python train.py --activation="geglu" --norm_eps=1e-06 --optimizer="muon" --batch_tokens=[8192, 16384, 24576]
Each number is 128 + 32 x the weight over the matrix's rms, rounded and kept within 0 to 255. Layers, rows and columns count from 0.

# layer 4 attention query, 192x192, rms 0.0948, rows 77-95, columns 144-191
[[154 125 160 155 144 138  87 180 153 127 175 146 192 112 130 148 149 166  98 142 105 128 120 115 203 107  94 174 116 134  93 126 122 115 152 141 172 110 113 106 157 135 120 121  85 175 148 169]
 [133 124 146 146 132  73 106 175 153 119 127 169 169 154 110  78 106 129 109 164  79  79 120 187  50 191 147 149 160 133 116 133 131  75 113 196 139 154 180 120 142 167 125 131 154 147 139  62]
 [182 134  27 146 111 168 108 188  84 100 159 144  84 147 149 177 120  69 128 134 186 139 157 106 201  99 130 104 204 104 128 241 134 200  65 140 195 203 107 126 150 139 120 133 189  74 124 145]
 [134 155 136 116  42 127  79 131  89 177  95 129  74  91  87 182 132 115 138 117 126 205  99 155 174 161 147 129 134 177  81  87 163 169 182 119  91 114 150  61 182 194 106 138 122 153 117  89]
 [150 144 127 137 110 148 134 130 131  89  89 141 130 130 107 154 104 179 125 114 121  79 112 123 166 132 128  81 166 100  93 132 131  89  51 119  73 102  79 153 128 120 138  98  88 158 118 156]
 [ 89 129 211 134 206  80  94 224 109 110  93 131 131 110 138 117 156 118 161  98 191 121 100 156 127 105 109 217 104 110 145  98 171 108 105 183  74  93 118 146  45 137 139 100 133 160 149 152]
 [ 44 134 151 130 102 134 100 148  68 148 150  85  71  97 192 192 158 127 121 150  86 130 103 145  89 106  97 207 127 113 165  82 106 111  95 168 163 130 110  93 125 128 116 156 186 191 135 115]
 [148 115 109 123  88 152  96 130 139 127 142 112 164 105 151 108  92 116  72 129 135 116  39 189  40 189  98 108  75 139 153 174 112 130 127 114  86 151 183 111  97 150 116 116  93 173 195 110]
 [116 128 103 123 134  74  70 192 179 123 107 158 129 162 189  99 144 133  87 126 124 134 113  89  83  90  84 107 180 155 169 117  96 125 191 102  62  89 110 157 193 123  96  88 137  86 124 191]
 [ 58 115 119 115  88 135 149 108 133 151 126 155 104  80 136  80 123 167  84 120 115 129  62 160 126 111 166 162 149 179 166 126 118 121 158 120 136  48 148 121 101 145 207 140 113  97 145 212]
 [150  99 113 177 150 148 119  61  94 162  80 143 130 128  90  52 144 209 149 176 149  59 151 114 152  91 138 168 104 148 143 191 149 118 167 159 135 145 128 174  84  84 114 172  72 145 170 118]
 [125  78 127 109 100 125  93 121 123 110 115 121 125  99  70 145 103 120 121 103 102  82 112  92 127  87  83 128 137  63  97 163 113 178 164  88 133 173 134 158 150  90  96 109 131  79 140 114]
 [181  98 194 109 140 121 137 125  97 111 132 167 204 183 105 166 178 183 150 109 118 135 105 151 149  96 159 187 165 115 165 125 127 149 154 131 142 116 117 128 124 145 114 162 133 102  92 134]
 [193 204 112 124 134 114 103 146 151 136 137 129 158 175 165 158 137 162 161 224  97 140 152 107 155 161 161 178 175 139 132 156 126 103 101 166 133 132  88 140 162 158 129 173 121 128 194 124]
 [137 175 122 148 192 149 128 151 100 135 123 126 112 141 193 144 110 201 142 103  84 145 126 133 193 118 186 200  98 114 121 190 100 176 111 169  84 135 110  63 121  96 108 145 113 132 110 125]
 [ 62 112  68 116 137 140 183 109 130  98 176  76 163 133 117  83 116 161 134 131 235 155 141  20 149 169 131  88 100  48 120 118  87 119 136 143 139 177 156 125 178 147 169 132  78 195  80 152]
 [181 146  84 122  60 108 126 142 138 147 116 128 165 115 127 142 125 105 159 155 163 135 160 109  60 156  88 137 133  70  74 123 148 120 119 127 143  92  82 163 143 129 107 143 145 109 126  77]
 [104 201 152 111 103  93 193 141 119 166 147  90 105 166 120 106 116 180 113 123 154 144 152 163 137 158  91 147 144 154  51 147  36 127 167 164 132  59 136 155  83 142 108 111 112 125 139  99]
 [ 77 125 108 161  98 125 178  74 170 114 139 118  72 153 140 234 104 155 126 135  92  80  84 139 135 173 184 105 185  97 141  89 146 193 130 161 172 129 133 137  99 158 160 115 117  97 116 152]]
# layer 4 attention key, 192x192, rms 0.0934, rows 77-95, columns 144-191
[[115 138 157 115  97 128 115  93 147 148 169 119  82 117 160 179 166  82 118 196 110  71 109 102 209 107  91 108 196  87 133 156 132 145  82 148 154  96  98 124 140 161 122 105 111 123  34 182]
 [137  99 151 118 132 129 147 125  74 163 137 165 164  78 110 163 165 146 114 143 114  54  29 130 103  84 105 178  89 141 154  74 102  72 101 101 157 166 174 157 141  78 142 121  86  64 167 127]
 [119 133  43 136 137 166  99 115  68 147 119  59 193 128  95  71 186 141 135  95 151  87 117 113  83 123 125 134 103 169 149  76 141 176  98 114 136 122 107 120 124 105 118 157 157 149 142 151]
 [166 103 176 115  96 154 158 168 156  91 142 178 107 158 177 139 142  74 136 143 133 115 138 139  72 111 143  91 119 144 161 158 130 132 144 118 138 152 125 152  97 193 190 115  79 109  97 133]
 [128 103 151 107 177 188 162 115  72 127 160 110 140 171 133  96 133 114 177 152 116  63 131 184 172 105 137  67 157 109 125 127 101 138  96 128  96  71  71 132 176  77 111 206  83 122 137  96]
 [139 119 103 105  88  93 168 142  88  78 103 136 126 161 118 107 155 153 160 124 133 119 147 110 108 120 123 136 183  99 121 173  55 181 166 150 144 128 180  98 137  86 116 148 107 152 103  96]
 [163  85 179 131 141  94 170 152 125  35 101 154 118 144 106  93 117 162 147 112 128 191 115 187 158  90  87 133  84 129 171  74 170 120 108 119 125 159 164 135 118 192 128 129 167 150 164 132]
 [138 132 132 102 106 127 170 179 155 189 188 134  41 134 159 140 109 143  73 109  56 118 210 104 170  99  83  49 161  88 131 178 122 167 134  94 160 115 108 173 154 138 164 125 100  93 164 100]
 [170 135 122 126 192 120 122  92 125  90 206 204 139 169 116 129 126 145 119 175 137  77 116 124 168 140 100 132  87 141 170 145  63 100 130 180 151  61 161 142 105 131 129 142 170 184 152 124]
 [114 148  68 178 183 100 151 137 119 208 161  88 110 104 171 164 119  87  91 162 112 133 107 121 209 113 130 144  96 166  86  75 140 164 130 120  84 147 114 159  92 120 127 152 147  95 177 152]
 [ 94 188 186 159 147  91 163 119 171 151 140 155 139 145 118  93 130 121 165 120 164 100 115 122 122 146 104 134  98 146 129 147 145  84 141 135  94 185  92 166  88  57 147  88 135 124  78 107]
 [145 185 104 114  91 105 126 153 104 139 162 110 106 218 136  95 160 176 111  88  90 143  91 156 121 132 122 130  94 119 120 133  96 171 106 166 136 153 150 126 119  84 139 146 116 103 136 151]
 [116 125 110 107 153 121 100  60 145 105 139 113 119 117  83 144  84 167  84 120 171 184 106 135 195 123 181 148 126  88  92  84 100 147 100 113  91 157 213 109 139 130 117  99 133 123  82 165]
 [ 94 110 136 140 114  73 140  92 202 104 107 108 142 148 143 132 178  85  99  63 147 127 150 149 139 113 158 160 117 185 155 171 184 140 124 172 135 160 127 201 110 145 128 105 149 156 185 108]
 [119 140 183 106  79 116 157 139 109 130 101  92 160 148 178 103 134 232 140 173 112 107 165 102 105 124 210  88 162 136 110 100 121 113  93  69 164 147  97 116 180 153 127 185 186 101 130  99]
 [133 195  91 115 156 164 143 126 124 180 191 147 128 105 162  77 195 116 115  98 118 121 183 128 150  92 116 171 114 120 122 113 164 143 135 130 148  89 129 112 140 122 163 119 130 134 113 180]
 [ 36 103  97 142 126 140 117 178 147 123  93  90 169 173 104 225 174 107 107 107  82 142 135 186  63 154 127  99 128 149  89 149 107 109 112 117  93 146  92 161 116 191  83 138 115 146 138 106]
 [157 157 161 108 160 174 169 185  96 140 128 106 158 232  96 144 154 155 152 116 188 105 165 106 160 123 136 152  91 130 145 130 159 166 119 154 101 157 131 104 114 156 152 184  72  44 171 160]
 [130 148 117 171 141 129 149  91 115 141 163 147 153 139  83  92 169 100 105 165 190 170 135 134 136 118  99 166 124 175 112 106  72 116 183 107 134  96 126 242 110 139 134 101 112 140 115  84]]
# layer 4 attention value, 192x192, rms 0.103, rows 64-76, columns 144-191
[[ 71 127 155 101 116 110 140 150 141 113 167  98  98  78  89 159 112 131  89 163 172 122 102  88 140 162 140 134 161 103 109 127 110  22 123 213 143 126 162 130 154 122 113 106 141 200 107  86]
 [151 179 122 140  66 167 137 143 203  86 156  95 184  87 171  64 162 157 164 165 205 168 122 134 109  81 161 154 114  99 127 126 109 118  90 113 125  96 101 112  91  51 136  91  84  75  79 144]
 [109 111 171 129 134 152 123 201 118 118 159 129 108 136 107 115 110  86 210 113 165  61 149 139 138 185 147 133 132 135  76 148  83 134 134  89 141 177 129 150 118  91 125 103 129 127 157 173]
 [ 85 134  98  91  85 115 106  78 173 150 142 129 129 175  85  97 102 138 160 155 110  38 175 184  83 110 103 117  71 154  88 146 149 136 119 142 156 124 147 156 142 110 124 147 171 169 152 125]
 [193 107 144 207 149 116 130  83 133 124 139 171 156 154 205  94  55 118 173  22 100 145 183 144 107  87 115 124 112 127 138  91 116 142 152  92 150 131 139 123 106 167  97 170 105 138 178 131]
 [ 94 110 118 146 156 148 174  81 127 134 140 146 193 129 148 123 181 118 119 199  83  90 122 127 121 151 127  99  64 160  86 150  83 124  91 205 127 147 150 131 157  97  79 149 119 154 158  79]
 [142 175 130 158 118  44 115 147 130 114  91 168 112 106 147 140 138 138 113 147 126 188  84 115  79 117 102 153 130 156 110 108  94  89 165 106 107 133 150  80 174 210 148 159 118 109  43 105]
 [176  93 132  78  95  60 156 132  98 144 152 136 107  94 155 145 147 145 137 134 143  83  93  64 144 117 150 153 207 104 165 149 165 109 144 120 147 112 105 126 161 135 112 160 114 133 142 188]
 [110 113 126 116 127 116 140  26 111 160 132 158 188 105  90 146 114 159 107 176 138 171 175 115 116 131 124 122 139  73  94 139 152 117 117  83 114 163 115 105 126 173 141 121 112 173 164 148]
 [113 123 107 146 166 143 134 152 136 143 107 160 216 170 138 109  94 158 209 106 117 226  76 181 103 142 152 128 125 113 129  86 131  79 174  53  90 107  75 150 187 141 120 119  81 156  70 169]
 [144 151 209 102 129 126 143  97 155 164 162 126 198 102 145 119 171 133  81 125 171 146 107  79 147 108 110  89  90  82 196 122 140  99 128 130  90 129 120 146 132 174 128 177 190 102 146 158]
 [ 58 117 127 146 141 172 104 156 102 114  75 131 153 111 160 153 174 132  70 112  52 112 137  99 102 157 134 115  88  79 108 172 142 165 175 155 139 147 140 104 110  93  73  91 147 152 133 148]
 [195 121 144 130 123  79  90 115 116 145 115 135 146 159 205 106 161 134 102 159 112  96 137 120 110  97  76 117 114 136 104 141 109 131 210 124  94 147 141  80 106 174 123 167 138 136 105 128]]
# layer 4 attention output (transposed), 192x192, rms 0.0924, rows 64-76, columns 144-191
[[124  39  98 142 164 162 115 129 105 103 121 194 137 159 127 173  98  95 155 103  79 109  99  97 104 120 103  96 177 142 164 115  66 169 101 107 113 188  92 110 112 109 114 133  79  53 107 127]
 [128  46 118 126 114  96 158  91  82 129 126 169  89 182 138 190 107 146 114  37 110  95 111 150  74  93  65 127 144 135 146 201 159 142 121  99 135 126 160 161 117  70 117 105 122  98 149 115]
 [121 153 141 124 106 133 135 148 199 178 176 114 123 154 159 146 181 126 154  68 100 121 151 117 153 159 173 136 173 135 115 108 113 116  98 139 160  68  97 150 104 112 157 151 141 143 118 135]
 [138 143 151 111 116 139 166 173 103 121 125 116 188 135 140 157 149 143  73 117 118 140 112 157 128 140 138  33 202 117 191 102 165 157 157 102  90 118  85  68 172 129 127 151 170 141  72 124]
 [ 74 132 178 119 150 148 115  92 156 166 151 108 103 106 147 131 178 138 105 181 134 129 107 130 112 141 152 143  90 159 152 103  93 157 129 156 110 139  57 122  39  95 141 132  92 125 110 199]
 [113 119 104 118 124 166 145 194 147 110 134 135 102 104 125 134 146 111 144 142 162 152 115  93 121  85 152 135 154 116 176 137  88 140 125 154 163 131 135 122 133 140 145 136 137  92 137  76]
 [162 146 119  84 162 142 114 143 116 141 159 168 150 145 126 118  71 121 121  88 191 107 180 139 135 137 126  94  95  87 159 100 102 150 122 121 111 108  75 128 136 103 135  88 140 121 159 126]
 [102 107 108 153 141 124 113 126 127 175 147 130 113 138 124 149 102  85 115 109  67 174 100 117 131 136 120  88 113  96 125  77 103 145 150 166 144 165 147 165 147 147 104 131 136 105 111 134]
 [103 136 138 109 120 144 149 148 131  96 101 101 134 119  95 179 117 143 135 105 140 107 127 149 108 142 135  99 115 143 150  58 117  97 151 159 115 144 192 130 147  80 123  85 146  87  71  66]
 [169 152 185  67  41 110 163 137 120 140 115  84  67 161  93 145  78 144  67 137 166  63 128 135 200 111  67 173 113 188 189 121 100 113  36 218 131 101 118 124 116 145 182 174 121 120 106  99]
 [101  88  86 129 166  49 191 154 107 116 131 116 139  70 123 165  51 135 145 165  84 115 159 114 102 100 119 131  98 204  76 155  72 129 163 186 173  67 157 129 159  72 134  98 107 137 141 163]
 [ 99 127 135 151  99  91 109 123 162 109 166 153  64 105  64 116 160 116 170  62 133 105  82 139  89 104 190 122 129 150 145 171 124  90  87  99 136 136 108 154 149 117 143 113 102 148 152 117]
 [ 80 141  89 103 118 193 142 129 111 170 170 183 151 158  82 154 167 139 172 139 139 152 168  94 119 122 154 153 152 106 172 143 145 128 113 121  87  85  74 158 126  93 117 115 121 101 165 126]]